Weights of a small transformer language model: 254M tokens.
Each number is 128 + 24 x the weight over its row's rms, rounded and kept within 0 to 255. Layers, rows and columns count from 0. Numbers have three digits each. The size before them is the row's rms in percent of the matrix's.

# layer 4 MLP down, 160x1280, rms 0.0801, rows 81-135, columns 1024-1279
098:127167168122106168140153112123070141115132121111113143131121162131104144136069113115109127084126131104136120102109165118133103142126117144172162114103113107104105129142159142156173154070099113181135093098190115105136105165109102174140151181113123108156102117110159180160092111103072132081109121127109132113121138107084095121124105131101144144117154099132119139077125101088138097171148112185167132156111141132151150105120142144078128136118139115098097110118147133102173174144121134082137114067110117103121087077090159126131150080115166093113118128165106113156133160105091127140127096146132147142117136149140134148150146101157136122114138105126128132130116171081145110138142123126140112094125144131125129132138129098148141111122166145128117118142147140128105118101136129
098:117130092115129125099128135103111143127095120176161113063108151178111136152149127110100144114129108144137111140134137125156130152135142063116128101167154147132172117138147113123089118125079125114119127113157089102151138119153152133118144155127152132114151110108127095141109179166079157107116125135105093152166094129115137140126121143133186127141095119139082144138113150131102115151134137123093097133107113108119147114123163136138168157127172125096152077109134137113113120094149156175137127104174130160151136115206117145136132111163150157100130121158160137123129089135095119147127138113080158169150125194138131142126128099109136108142091125137099153131140110133127117140135125084138127132179101160100127146167111147143133123088139114155116139094128117112133113126092118
102:109122141136169124136140102153140144147126147149145157127132102156147102123157124097137129132109108146155142133156139111172153200128137191137170146137117123130181100144155171141119117119145124150139146142105167128105131141117141159113107111152140167105122105149141117140117110107162124086093144094144115159082184120139099106122119132124151162128120115124111142087177148141118108150142086100139138104167113112143130103128143128146152140153121118153106123128145144156126158138134121153154119176102139120107171120140117101080160130128091148126096142092097157113115114131174126160114135104107133127137105163097129146138155128108147145090114149158177146089093084078127108110172106120129138138118159154144117107100120150148115132131134088115083149124127132107128114125170139
099:113109134140127128134146114134136145109173100157132106174153131102121133119119129138146116154123171086144116182099141129169117135159119113153090129158126138145148141151058142155128150130146139150111105115087122147142131115098138087117119080136137109117100135123140161101134088082157106136185156151135163126108106138145117128139128118140148131157121103113133140089133120165097151152141146120091112121166124158170162164135093115123091125100105151104096142142146141127145131122147122122168091070109136116140119135196154092141105118118087127120140123144109114146136130120114126151155165160132162181204136110118128113087113148172135115114123089163143062103137096152130142124088159127188131114097116154134142118107105095135181116097126110138117102090139104135130119145162146
103:119097102144157144050139143127149110128140104108104133134147155116126175136096090146139124143130130112133157102123116112092089136110132139068149192089148117116134136139122107160108147116136140157162173152098179136103149128167132126125123108104104119118133116165098123137120103095115122080100099164169160144119139147108149141119126136120128125122134130152158123127122107130123106109065155147165122128101141122151109132114112187148131107162141114121125124094108099157096102168109115111169183148143120108108134144101145115129169118099148169151163130135133108093148080107179153146118103123126131103145137096122131134124097125125119122147188124092134116131118160120159133149128117136143122093132128147104146151116117144131098101175160107103142149163094134148171120114107135
099:131111134132088156125128115141122131088126137099165174097136129118108131099162142139167141172127079081146110093079144154111134130134094130125164117122105110127110175114130127133169144177117130097112121120116078126103080116147133158113094156107132111112089135117113146159133145085112111129167113156153082126076181123130115138077142144143151111129131168084155142118138131113147137110118115135162128140132148127122127113150104130178106135109129142083115150134189073125098089173129114147117108124093121116125105128151132122142132137143116068099114136155162096139160124141152133105124153165107129116095141178162122145135114133087141143148092108125115084093138152119116132134117102153103094141069124074119158150121111125150124146146119115126145153179159134157115122127141117
095:143154113115096104060141123088134142124166115109124144144121150152130104123126117154125169135123127090107140158060124108099164101131150100128070090134117145109140127137136126135126105095092145149118129099123049126155107104124120097149094109160142083109136141113171145128121094151115146140114162110134121118139117101130107115106124117139106107099103162115111184108177164150142119111162152135129105135169133127129129126128129125121128147115124116126133098149129126130113107138159111105092139178101119120149148126118116113132102159149103139114152126140144131078098129120113153112162133109124137142118161146140142145096122116129129094140098118131131151136125127175112138119087184133116126094114107134104147094166124105109111130095109111112177132123107151131111168133121128
103:108078134147135120184100122105108143128143130135131108125122159118069125137117126134129124089149081096127164124119098130106104098109093130128109143121115099076091123088114112161136106125124149065131136132112116108138138103113122120137120103123151095127119148117105170130140093129111149146124138128126116111135130104135113119108130146138089134090102162135111147147132129100116133125111108138089121140109101111112166077105127173101131085112180088127139086149131128127138121122106106115120115141073124066149087143125096122128106117118116114123150087131161096166095128107156143109150149090124115149129131151085149137113132096106134122107096120142140096129109125151114112149127134107141097127124109150151132139129129140139134102161151136129156109138162086147114153116127099
094:117124110123162123112147137144140118142121141131187123148097128149131090063116142100140133114145138106144148103137117149121116164132142158119078117160129120117135142136073101083160102153155148124109164119139118133093102157107096148122118097113137167117164157107144085113142137117110124132110126134094158181118090103129150097093086122116127140154137154110106109116111141120123142159135092105081109123111171164159151126085117137096151074107133135134132134102112127114121163125176135132142170142139154129155108125186114154134118139129115104149112101147152139161112123073087113142090108118079158125146145119137102119077143148121147130160127101161125151150135120116154160124109096150117104141142103135118147096135164113167137121121080121176161133139106154122127135136132148
100:108113175108134116120102192125111144118109086176132122125102133137100106132092139123122177128142108087117145079105118115148143132127129101124054123107130109155142110149129140123127127125155097143130121108098133132121145133138124124141128147126101121150099139119090092111145187157171145135149149176145101116170129125101182107130114147147141123133138128120136121160149129140092149123116128109116126132103130122144090085127161121111112117161123109166118124129128126168120173129105155102128146139074118171174136116130112109095112085095144113106134134090142136162159169144075111161153120179158157117125157136109137127123090143125141108144140181157154106130093122141145126133138120077110142075098141132105160116167062134153079151106139165101152123102117098150137104125151147
099:125066105064161115112130147142079167126149129146139120103127107186139143147105098125126172148107111099115140135089151131140126107149105135110134120101127123133126108112137085079118133137154117150159093153122114126130123115109138125132130167128123127129132107129142091144127137128121124139129103160117111085099130149170196136109123132181111121125094132096124069126102095160130145125116142133105069122190107117136111149134135125143099059104157146091100101096152134132177141088158133141124134118143085154125155131067129122107120147114130092083158146124092081129146126144101137111077125166120131135155138126133189149125153106159132163132116130125135073103113117075119100138123129070138134087133119120136136092163098087124109137126105101102138134119149153130159115103107148
097:149125118129098120108151138095110119117104127137157133093099132102164117139115109124109115131128116145076128138177116102153095105135135067134125113121165100092137120144159116071170148109109150142162162154143096108165140129146155131103154120163112104124122132110148145177060182118097112121102128115121132072094148129132121102097134142131143088120147121104136150152143124156096121170127083077086130153147127121100141144085096161065157170106095083148129104083083157135126104099111145143133125142122148088089092106115101131138088146146129112092146092101125103147169101110105092116126134172128124137113122181090112104131181117147143092096104115126115158056124131127173113135135109171078087150116122127141142113142131172141140141136108116152086123077106099128152137166108111
100:090130137120180120157128164122143124090139128124125110143120104151110165107169133137090135112137123134121097126118127109120130119119128134163152130130131192116134144115152154132093071126093116116167093130128118141134144121150150111140132106173138159129119145112116148114099120103141136125124110119139176130144127129159125125133116089150084125150150109145121133137117111102123164161163157124106114113116105148152125136109127158118131123151138128117142161139105172079082139157136120137130158127164124101168128139122181170125104134116179074102145130136185077148159162159070134135142151148108189099130148158147126127113129139119152149133131181107157130125107113104102135108139110118144141121119145133147035134133151126138140127080122119154167127170187095127131140126153126
100:079147188138199137079129136134133142129162101104132101126154143144100120107053122092108161125125124141105144120143131144155106147123123169124144145116131141138132144108097141167135129100120132114086106162103135117107155074162152094118128147169147112125103111140125139080109137131129120161150128130143095121119142107160117103110108143146134106081108163124111152147115137127100129144099112127112168147112109151093178147151083119153135122097100095101133173144117145150126136197088115130097156166100141183095089117137125089138122089152115105126135120152118127124126149093164112141117116133117150159111115136129127132127097121139168124139135155130176089173118131124142148132134144128130133156100139107167139145082127067103141135121163117126132138141137124127143104160098117
095:148117184135130154121124143145136102114070119191110125104156125159199090136100104140122127110149105113133116124103118162121116116112159143167155096126104154187152128130125138170094137120145111084118128120126150137117134131122134148110136175110138101129114161156104159110178147141124094134143129126110103101119129122105150098132164139115104116127122086124142153147149144152116105127135105113126077096144130137131133136167171102148123129142118113143112115145155134108132126121135111145121159152099117125086133145106096154163109138121121165139136144119103127145074144123130072138108128133164160144125112057133120140105108126134134142137149124112096102146115135099134131121151134132097102147119141116088129142167061156070119112137120142152132169104134113125095146111131104
102:126133121121126100162116126139133124140100132113092112124102121098123142134141135148117131143177141081116145137124128130103157144122091122106134132136099126124112141138139141147096158122116130152162090177148176123130131101047156101168122115147143180110147113102126148099145128131118146141126098129082175163142130116141113114149109134130102128099104128126139124133099137121141171152112160094174131141118109146135108071136091108128107126109133104133189158113120135126138144099140095116155148089142098130099113137120141103112146127141146121105106117121112123122158150110118068125120106138133134070149146149163121145084100121112112156154166123088143168130168126131141134119126064155188127171162123051116117142111171155140110118120110152140140124221125149127135130089121101
095:131112125151130125152123136176106129111126156123154113103160154136136189118153128131151145187145111133124142129179129116103167052133155158138122133125126137128140128155116145116129138105160153168141110129150115122130085075144141129093138122168135148123097147147092147120116104100127160159115119106129128171107179112150168146139101110144139178132121113098175092125124133131144120121154127174152107111133142136125173068142089159133126119077112129109109157111114122125134136098140184125145136128139119094093102137162119141150112139142154152124143124107161075136122095091088131123171152130118139148175122109173115177133121145138119146131137142158133149135094127120133126122130102099138176125120138120161100151099111142116122095160116130119138153145160148172174091125096148
104:146140108083120074145109116187121118137121161101128137110117133120173169124147112140142155165157088117147081110166130104117086167116081115128110031128148129168155131145162121156177116115140165139139138120136162126118092142147127157099125148110123113137171123113150119153144132139115102106095163098122123131134153155111094124098070108124144142135138145127149117130097161111155087098085098134165124138187114079143157115114125133131141105114132101107129156118104172104144139119065110120144139156091119121134152138160124155121113131145126116092098117125111145112144142155111149152123105152079109107097101110103123117136154139118154116155092164130068154116134113122114111118166130128068109120145148147099087093152121130129118123119118090171133171120113113159169139102140122
098:169114130118163127109127160113134119155131083162117098170122130136106139107087132135121154145182134135134164150111128152110123113147161196132112133140137129128098144113151105110080158149119108099162149132138128132103167167109135132147115089089146111144123110127149091131094130121105147094112095120095132110163100173148130097104137115140112147097136138090130081112112116099120142145073142140122161156179132156144130151157050107137116140138139131130157142094134100117122153171156123098122095098145132135104136098150124154167108122154148115142092134144097110155134129119117128135137117177177142099133154082136120142106103128102097156110151145083084189138107180107114132107165137081112146173145140142125128161144166145123160138095101118123121106129152161117122094150137121
100:133175150117124180115125130160138132154087103194117124153102099137168106138145135107125138077160114153143113177111122108119115126112112087117124090088118095140145115111154128083130123133098151115132143143059136120138123125103130117163105157094150145143138145129116102104091179114101123134120108143150176138103116093148098094146168100127152131113119145130111132127135144127150117068118118164117155092117151149141082112124121127123131103112169119091145137125148120161120135092106131163152131157125114152117160124163176120132129092140136131169127133124119110126118134128068090173110093118111117134135136067076127083131112111128148130103167074114100104101118130110107124108152102162141118128134137108144075108140127108179131154155149140143121118093106133130095115072135135
097:098149115153105131104126145081074137115130141120117132143114171124131148124149102100076119113114141111111111101100137172112119137112139119113107091123126135158109075125101141098134098146177110122130145143160082118109135132136102124131100146166159135110101115152130150175097143124163152135107166117102178113086124133079143131140152129110128153135145137159156118133128154092116147162137113138100181099125153129086140138134120137141119141102087138209121126113139134117124108157087154151142100136135141118133139146109128117139127076160138147161130143195186150127131095112174136120091128127137097125109122159130125135096141121119117146172168114108118120105129148159151104114127088122136105146113137122104111155129164124113105102164156134149112137118126096138184099116147155
100:145123150112133119141136121094096147128146200135133110111130137125102111121157111173190125106127116151112134132091114146142172129127128171119139118100129136113116042103085134132086151117086116102128145081152131125139132078134097133139115062152121146138110141153150160130091130153134168129150113147114121108127149122149121137157083107126141137148114154129108095127148122103100148166161124104140114138093133132119109163164109153115146130125105165147108128112120152098122089123152136113119137126163132091103100100117112127127101149114137131090138150162114156101121123112131159149127146138130103093084145176152121155160117125131116156104101097098150145155091093154097117117134131108129125126130126205110159098143103184152143143127151089103153146141168142134120135118151141
099:117118141130094112148149140104123133125140096200119162143126135169131072118103097123141156117100112152097150171125123142174118088142145151188144174103094142131112138132114080134157115121144096104119120128113067139140091118145129176129156157182116147110180127143119155165162115127124163129118154145183121142116134132109095158144128139138091138151139121102082123041119091076145127145098153102112130181115104123167124164135182127136109129094132123123132120119099109144129144095112146136120088172137098099133104184096133127103147111136129145138122160104158114119155150122140159117132168136104094089130097118167136134167113131118117123114111109150134154158085131101106153148095133123160115133118111108112131132139124141078147103147192161120114100089140109113099119133136129
096:100143152145151082172128136134098121142148192144135148129131114129137107132181146102126111112112129128123168094182111112134127140123087118145117143149130156119119105134113119124169118108126081107085166142126172143150128122115125143111123090134077133106118110109139117122133073120132125081121120119135159118131143126182120157141101135119156095124135129129110131113152165141139143125102122162106169133135130092117092131118158172126136119156164113156139113135117112154086081085167116171136157134196136147137097105110128146135088113104134115101156132110160133142089125140100151107188144100131102102070141101124131121081149141126150116119139145108098125131130098131084116156104165101171096143131121089123088075149179134151124125146132124161098124106146152117158121128132148
096:114125114140143134111118142137118136153145118107152103145144136091136091115134102130106131114157138129148103152140134125130109133123158131092110166118077121135112143112131153108146155160121121086139104168107134130140164109114128099106109082146153106124129112120152138127125140118091122136178095148126126143151100141133139126146153143126136068134139138150091123131123152147114084163132104152125170148122120146126137090143143127112210139127150123140134116106133080109166149168105114130135134105112129085150110163141106163126099141169124118102142127136081137127092148164166133139155126170130149108150137106139132125153160133108119128140081099111109120130136098176107138136151129105126140129142122127129107080143163144122132112103077150086135139104100156152081127121124129
098:129112130095153091128135101160143125143163149131131117099107147074097115144119134081114137163121160135138130139138128140151129096139102120174162129141151165139129184154159171158099121127132142131146073123111129143154126159132108169116157105159120152125146157115167120104131128126125156110130142134120144142117126142130115124164110123102160125164176160101143138150152141113107125114115142127122136133106154167168158104162151101205122161095158164194124096100119135169149188123128117159093126132121124138130107115114151127101146166146127171114158109122142104132134128148134140066119132111111157139134151144141125152144169137124147096156109160129166143140056109121143152125117143129102160069135119170155120141125134095101157094103094136098123084122171105143124142148139147
129:135131145130121137153169137132098105167148170130116134129138144130109141110137157189124183160123172124118125155152132127134131145187130130100137179161151120133096153113145140154125116120120133123111157145150133167143110085118132141163129160083094155128160141203115095142138155128157148135148121135116127140127115212159119143127139171116100149131153144126102163144117151118127130100135163156148166138159175111144117115121107114119117108133106138133130145161110130132149123145163151137146132103125169126119143165115137129117160178139102099150167194100144119152144169145143128148104154139167142195121126123114111156168107183114137178127122136113120097099132147139148174161142119114110129154123160100175175157158138140105104122132088117148110158142149077141113132114154153
105:138129102141135135130123093154099110162110150124126093091102136142101124092126122105092130109065137110123104165121085137110109126128141101145086139124141106149106138129125130175096123160106136142123060138142128114130144132125125119160130129124166121118168104124102129136105124173159134112122159104153140125156076094122142132132105147111090117150116116148101119095107118126113130124115174126086183155097113117116111120119097080163073132099129119099085164089120121121178091149137110165129136115124116118150119150130127162162141148119129125091133114114095090174110082160169161123061152087135139125125122119122126098133091109114115116159133149123187076102175121118083141135131137109156115134114146084122134123150117126155109122150130145085137108119101105130139188125127095
103:137151130069176150092122135126137122108119140135126134150176159133123141155121097165095096153143130150154088146157091151114145138127133116148117121184088148142119162112124108177117097103139101139101141148163120120130087156137180138141115147097123136132085105144151152148113137163109130137144123120107091109133137133079142148137114129138135162105146174121129136086150121129199149116164119127136098138126155096113171139117107108154125109139139137111123124115156136092117111128188104157141099061138145113132126162109130156101142110127116138143110112119090134142118126104198092117176157145106106158080139098127127150155128116100125131124119129172170106152145143133137127129150108104163134154136144127164095140128147167141095118108086142157151150138121135130160143136165125
104:126158082117149118100118130143117123135115165068106140166144092184147189153146128140146125151120185185150137123102124112156129122140132116135102102133135162135138131122166143162142121175099137145107127157114115115118116118113133130093142116104116078111144147124096137110109082158085091120106131128121107147146122117112129138108075120131176133157115085139132109183156141115124079171074150125110143160165112077128122137155114119145175130093131139105179139130110146157111158101113135131115076150172131150153172143155141094152119123125155112151116121152163111128159157115135132113093100126096117142138133156103123129126128153145154090108171139121149083074078143136090104144125168115135157132155078181111128121097139137123118117085109128158140106126121141119104116164114133
096:100090140113107045117135146105110148114133129180140133139131099162153140108108133124088129097118113113149166153133099146121086112136152112152091137145108150127129149135177123151170158142138100125135179125143154118105162155116076098124153151129078136085157111090096119125137113167106124106112126134144113138170097095125108164144124133131172143139123155116129129105128142105095131103092135103148133158116127109117147163133141141142127111149155120166134149121148125106164140155151185123124126158147132116105147085156058130087129144111107112177141080148126129084149140097140125092172104148158144088086141183137133131144139128153104122141126137086108120142139088131094135125142143125129127145129099110133139087128111125085127176137134119118097112163117123112139135117173115
102:140126173123084129112143129123129126129137141149127128095114144157141116109125119100128116122136127135137122134120141148135142140130150153117131122128122097148120130178135123114133106073108117109094108133174098129113158123130174165151112135130094102137113126122109090106140097145104116181115136161170107125120141106169130132101156133145057124114104100106143125152117145131115102143138145089156145109115119102113154140080100129111138111084142118114159140113126129135115139157146078101143089118112117097104131092107142117149143079138125153092128100127070121102127093135101115131175128128138124171167131156118134095132143125154100132131131114148093100099114141117108139135103090103182139126155148139106130076157143123142142125098156095139077102110131125111061090100141116
095:144113106195180149126138168120111148130130089106117124168122096148104092102126128131118136119125151148110158123055126117151120127121134130127140099152103165127135140140129130101127119167150126120113151125145131144118129146136121079094107143134138147149117131120146141151138136156129119151192144074114108100132119153135115116159120135127131101155109078140115148127097119139113127138151119129104138131131141118141149120150093122156127135089075153137133128141148121141139106159099114109108146150136135171167139094109153159132110132136068159157141131133142131167152145096142134116113116146111125133100138151105142133121121122155171152146091111112100154136120098154077141128101111112146125109098141124099141124096127098099109131119152106077119152118143151137097110140092138
098:132118100126070117132129158155122126150121108139065142176131119159147190127121094117130132092090116154112101097143127108113168155105137109152123156109107158156155147120173123137153109117132120113164093164136115143130107165100073149124125135114077101116098133131104140118091144118155119113175176156150164158153147102121118129087173101134101100149148138128135141162131130116110117117129084115152193103132163122141133138170119142122130123150151121154149134147154129133140177143139117129106113124170124121097154111108136139090149125170084178150162123135100127137125113130101103137116097084140171150162097145133130138175113111149081127107153093170083135147150117106179130095127125086181140063066132162069137111190127128137127100153122134133117107102115169094128110131155136
098:152169105144081150123130096137148119130098135083109124150135139086100126107117118086133142130152164067163101117136100127098138158101142117105126161148094108118138131140153142108097099126115100120129124130112148129141113115143148113142125101125155104106097129150106129172140078135101143159150115125096107129107140092084099148164217157129087114128157145121088115129184115130137132179138140087133166098162148156145150126111107134135083103099111121113140156149132140117086177125154112119111158109157078141149149122129092095127167086105176131120110111159150133129123102140098148153132085123159147121087172133121123127119116120117147116120144154104130125149120140142111130151127148155157102110174143122138116126132164140128131140172120114124161165132120143148133099127130124
100:128143158114122112133138133120138152138130127141121122139110160112132120101119153132103152120136111174126145107124155125149144193143115120129109086132148120145126095150124151115117085119148084146148149104146102139120153130155126101105171116117113161145118139127099162152134096134112145113112157117116152142135150118107135091176123141133076129137112117143166155089157120112162147115137137136094128101155122143151081128143181124116122163136114111140132125140145099180120136175033113133131126138129122134114152169073131127131135128110142102181141105128115111141159157156100135100112128152145115098102080210137144108124161116128116084116137109116116107171135136158096087140164139159110119139175123107132160136134136161153132112153127120108135095110131123141149163127165154
096:103131134137182132135123100128115142159140147088163101112097134110153148133114154152104120080120144140137100104086149143111135090122148194126149138132147125153099187149098137158122133133136126177160099133129158113153130157130137129106113122084138098143135137091122128109129147160127116130121134086156143137125118136105098116115078165129101114125099122162149141120191174136158129137167154143119138146141107141163079131132122109108102101108129132121113151117151101154113132144136122137126106113076140119147139128136176119162103130134120135161140126081119152084137127161147127162147136070135155130111181073073154135135099138107149110125127104130117139129126144160103105148092085128139105152110129117094122144071121093108120098143134170118142086108123128136137114111150124
101:133117146139157162152134076136148117135088132145132127136142146148161106172136098141140147137150156127142068125176159120143125159133132145127102122138170148059153063118109111161134141133118151107152153141112172121183111133128140144121131140144108177119108144113116108156109149132137143137106107134100115114147133141093122095094150114130110133134148125146160081150142134130104132168133120158100092116131134113148084155087120198166132135191143131146155179152114162121157169133140154130143139098162107127152146099140126117114114164123139127174175118121145163133088164145151131137064153110140135150126129134155118137134157135175116115179156140163112129133132151133185135137162134130119158141152122157108096144095107140104099118130169135113119124106154124110105132128160138
099:131171151129096146207134145166152123125115176141107127124120084152114112143130120151118142162099126188114105127136117138158149115121161110088142119131155143133136141127129125138116146154133152165150115110129139138150107144101131144125130102109137152111143118124143170134106180135146136161157096178163121115136111135126146123121119118129127114180143150161110128150112123139141148156150164154146177141126144114131142110112127164169133170108074124107170152097138145150107077124189170135155113153115120151104141120154116109165132147151125144130117135130166145137156159083116130166087112105095134134133165214130126106130135159124125117146151142121076170154103100100120104124113124108119141131085128184173107135141095108115119140148156087138113128119095165139125096095162133
102:115143106123126128163130154129200118118160132160158129130153121129091137150137123121091120127128113130146147089143126179169133143133100156124176126130120110093102146141125128142142100097076125166133082098115092144134109182107130113131110097098093104147128121113132165145131143152135111127135119168100124114131172133154155126139133156131184146169151157086113142105141160141124172095135118089136186114121143139089154192142138113101132106122130130058142088168152105108126135135142153136128110066085121118112120124136129149103109108144127081115122146163141138138111132151128128130085122154119078140125167153156133126162110124075131143138127107101102101154158127157118114146115130143127130125112137098173119099142101145115125123069135143118104136141135111068118136092133137
103:145131094143101115135118113108160092151151122103090138134118133151149119142119162107173153081145125146127122110179120124080120122123142098113079165127128145115168117127143130077163109116123141178156117138118164171156124147142112104145104117138109120127137142143087125139158125119150109128179156174122105132117131166108142138151117105096141131147155112127111145102115127112131090116179143154120082087144148113181124146132180127136116162108100135142172097134162117164134164125163142154105148112121114189118115100093138123132120155114138107135120145086142114145118092109134120141124146129088164103117140166112092126095121132158090151130147089109137149123131119139123164141103113154155120156138134148129115107153127131130093136163141176149120162132165098140099096168157136
097:129151120144102145119136103108131134116090124121143088157082165132116121149119129159167140155143162145129121143117128096074147115128144128127161130136112146138105113127150119152130151129134154135089144128124108109092153129132124126134088112132120151117089115110128128089140124121107153132150104154166154129173123103166128129141145149154157097151115143123114160122159138135097132133075138151137154114102115132097135161130086090141104160112150160132163143097130123087146094147162140112116101099131185098167147148164140126133166122145148172137121120137084167103140090081093107123126131134136172204121098152127126077150137150178175154145185134103105150126125122124107123129137143153165135122119150066118130145087147114142130144116090133131101123131147136163080127148135129
101:123093140153091127110138120176129120163126115125090126123113191116131111180135167097150124149117140110113161122116126143125118128118105126107134152121106119115128118116142142131170101121156128121116113133126103117120145105110119114137112103133140113152115112129131069107174131115064114126137137103098058101096161087156136109125143136124090146113139158142159085121146129089077106112118127124142136139130146127153152153162105118130127180116140117176104110116129125122125112109088139135131125122122124104100153157152112162117133124135165144112128137133093136141141103166092133117149101106133118124135100078099126119115132127120138091155112139127145168108168101130134129127111130129099118144157115103153099093117164115103187107124102113101141148120076149126143122134135138
100:159113151144120140121133138099107126091133115138174148145132120127117117128075125143118125104151190132147166158152131107122150126125118086129146130139142061110169152152072164128117132085123110128137127150150147114136098168116140097116112118161090128117166129123090102127172146134164154159145112126153122103118121110120138079146122085120108154140111118158119184126152126160077150127155083139100121168105124101121156105149132109080107122161147140147140102103156100124119158137142143134126134131100172168108128116150159103120109157136120087175134135091154128096083126096106116096133136116152133150153121131078120156097090118082132145106131144116127115115143069083159121087120164125096126145160115150081112144098132181133105141147137143117122079158108147154131152137145117
100:101121164139109112140130163120140125115180164108134159127171184099104104110122121140063140089178115104141147122124123111112089117113146147130118145154140147100135152113153131114155143123107113156123144092105161126128085135129113095087090128154162138125149145114143109137121115143101146127158122045148142125150097104139134106107105149122133146117107098123124150115133099141128110130095169144141087127061140174116128129075117130153122063177092121149102131146092111128120077110146144096156120112140139155136103125147076132150111075123130108124103129093180120127148169168132132126133123132157099134065132121096139111111109118121154102145129160125145128148114134107143162152103100138104115131119120115141090135126116126142115091114135124120101134150126124102122146108171115
099:129166146126142112154140138151105134108122123093135166142137139112135135127125120116110133152099109137171142139116125127154099098146124196148124115197130153161138182147137132117200066112098128141111135096135140125180118129132140107124128152077148136126100138135149154114091128140141103136114122115089125179123120121162061079135145125117119141124138157138177153133106092135156106138101119152108116128100126126139144137139181139156163131132087115126154086138107121155134130113157146118144082146108159130124086138132094111174116127121106115150142115101114147131122127111143143166158159123161134111129131148136135145119139137100109121142137136124101130123114110140098139135083151110144140174102136117165133087121119126113120121145122166146119162143131138162168117139169133
105:179166136135114146144161149141141144138126076088125146154115100117123078166140144117123144160122134099132109126144144125113103144141168113156111114149167132132142076138145125190160131105144154111142134136057130136187108132150147185149121113128123106120114135132129103087106125130109088124132139132121112090134143162116145112109148117150159093122114128123104151115160142125131120092120133140122121123166124134119071125076098110091126147180114162128106070129140152138110110124143119080116145095116129159100132138138129127109093126138148119145117144141149134101130139144085112144101127053126113160121103157133110106081131121128106125169109110120115110124184135138176137109127141171122164146157129128135107158094122109103113127080127126130166139087165137121151112163142128
100:125117120144149123132146146101116138141146079119115102108109130121116042134181123105111137147147134107127149199087132112139140087119135145114106084098122122111094166086105123142137071096161127153187157140117084122144162146193131119150109058155104113131106110126121137132129139119131157113130137085065161111117146125128151146109151106139137158132125122116088093118107089124185143128145111152119102118144141122124142105138126195135115124127074134140126150155129136115088135182107121177117114168129113141107138156139147143156089141118115150093116118125122146178123127137188074109140143129116101133123136093102131117125114139106149134153147142151141157146104107128128120092153135135158147180133139137155110143124115150135136132129117096144148155137118117101093128151104121
097:099124139113110109119142164110127130155104082194084112133107131156176115173138127129116130136181098084164106152134140113118094159138103102125159129120148156134110108114160147126128115132151132128120180091096112116102083106173143122139112122107120114148094098130126143153129182070152164099126104150091172132114162114165087124132137127124145089093121154123145113129130138130105118122107108107133165108096125135185116126115113108092131094145150134167126149100143127153121144108114074121124116138098124078112132117122106089176132138154157132154108123106136172109106118162120120096100088113138130119153142140099142132098125113155129178128113131111110132091155137146102143123102091078106115104135131227116089149115122127119125135141156139132128139106127137141168090138126120
098:141140137114153130108124105175172131140125152130143112174134133150163109105050133116115136140105068158119119194106126183100175129132114171122136147134148128149112140070143122128079154120149150133172133146123144133132165135117120083139133094114100073132110090122132133120147148130148117167156124121101104132109127122138097171120120097163172139130123171137122132130182108127118147154123126122104099157116126114107145154097141128107141123121149105113105141119152124169145149099119144135129122135161137147150160122148120125120146144126138090099132124131090154107137115063138141167164115098119112132115087109122132131122115117117140182112118112111095126131124133126151131091107132148169117129097068156134091123106124127129132153127091141124149121110116137139083136139143131
096:145145111122126084133136100132134141115175155149166101131157159157157117176121121129106128116125116170121128117110099126161107123120147103117140161155133132095142134170148119134114164167116106106108111135145120114141114116118127124107143104171112163116123122138147109102120143093166125133103100115102113129143162108101155107117127160109114111101136116150123151143156114166091101136176135112095137111148133129138119112147097137137123146150130139118125112075111141092159109128146079149106136130122128128142154162092150136118127140123191125133133102156126154130168137133141139101126115155116086176160102178142133162144109102108118120153166162100133108166126123198134136156152181146181106119105094142122142165103139092099133105134096119115131128108142129098137124135135140
094:149141137154129113158128135130109130102133108146158138112127146124128146120091119129135099110154129129105128119102111129130094126110145096142124148125141127133067112119119156128127155134125099145099155074146155123110118146117131116114098122128098114141144132136133137088138097142144105119189160131092155132155139136080115157168136135081087096116096132141109131122134137156162087118098137173140120105096134118135195142106108122115149116164117147147104182123131174150111137139108133135139121105142080142141115122080114156174128105147100122113156160106100126116119108164150115105122162072104125145127096159120129126096154143057122101163142070119098091105109123126118093110119129133154125122145150115084115124140143172104158105114178124141126150154113114136110146159108150
108:142138127119126157132125138119147129144165133065098138109116112181142146141144136138145107140082131110113154149121124122165144114129083124130146111080135116178125163121141114123119064155147143126154136106115071122086132097149178145135150097146123098133114146133148076106102147124133122129120135145125128159139128110191145097089140174111082126105130138107152144132138149098112083143129127126127154150134115116134088126093123122170148156097220127081098144159128138138135093137102100134101137113115108083136129137141137140096159114131100108151134116118075186102112142111143100140135128113089128129093077108144131121107128129153105120137131160171127106138108193148096109143090151103128118132110130112185181172140158123098129106105090146155161158159131136149164140140060117
095:110121099120106160119130092132122128137134145127139111167108068128152116119136109146128132135147159138119111086147119110139136123108094153111130115099106103134116111129076145054155137143154132089157184146119170105117104119140110139122154136103127129169098132128137129155154146136126112124083141116146120102153120093109164137136169138139151144111129105122069107136142106139157102104119112166178121142157114111103160169112152159128118144121160138130094148138104106196120140138158156141132135142138081087165082133119126107073134100131132172155125149114130105139121153147120143092093132122118121135147121045083137143128167119188098109085112145107117113110053182131108141141161116141125100155133126127158134169130137121095108136187160155098144157109113079145139126126094129
101:136135098094184129128124106112117134124134122139115084113148130092088124108157150109132149117113108135120108135100114124129147103115091106111129116097117126102159131164114123118118131188119136158084065140160148098108133112068107123155131081096113129130156102131141147127096089145144106108140110128104084144087118101161182136103099130127120122100110099114161171148144176122108130140127114106109134135146081120139126114118061073107142105110092141140104142088145120101115094113092103108130137141131123145134099164101133121154152116095120127093148127171138141126144121137103134115127113120125092139104146079128135167119087095135125111117117147108176088090145110162154104123101108120115107133099121082131159145096159114190116149122129164131170137135127149096090119117080104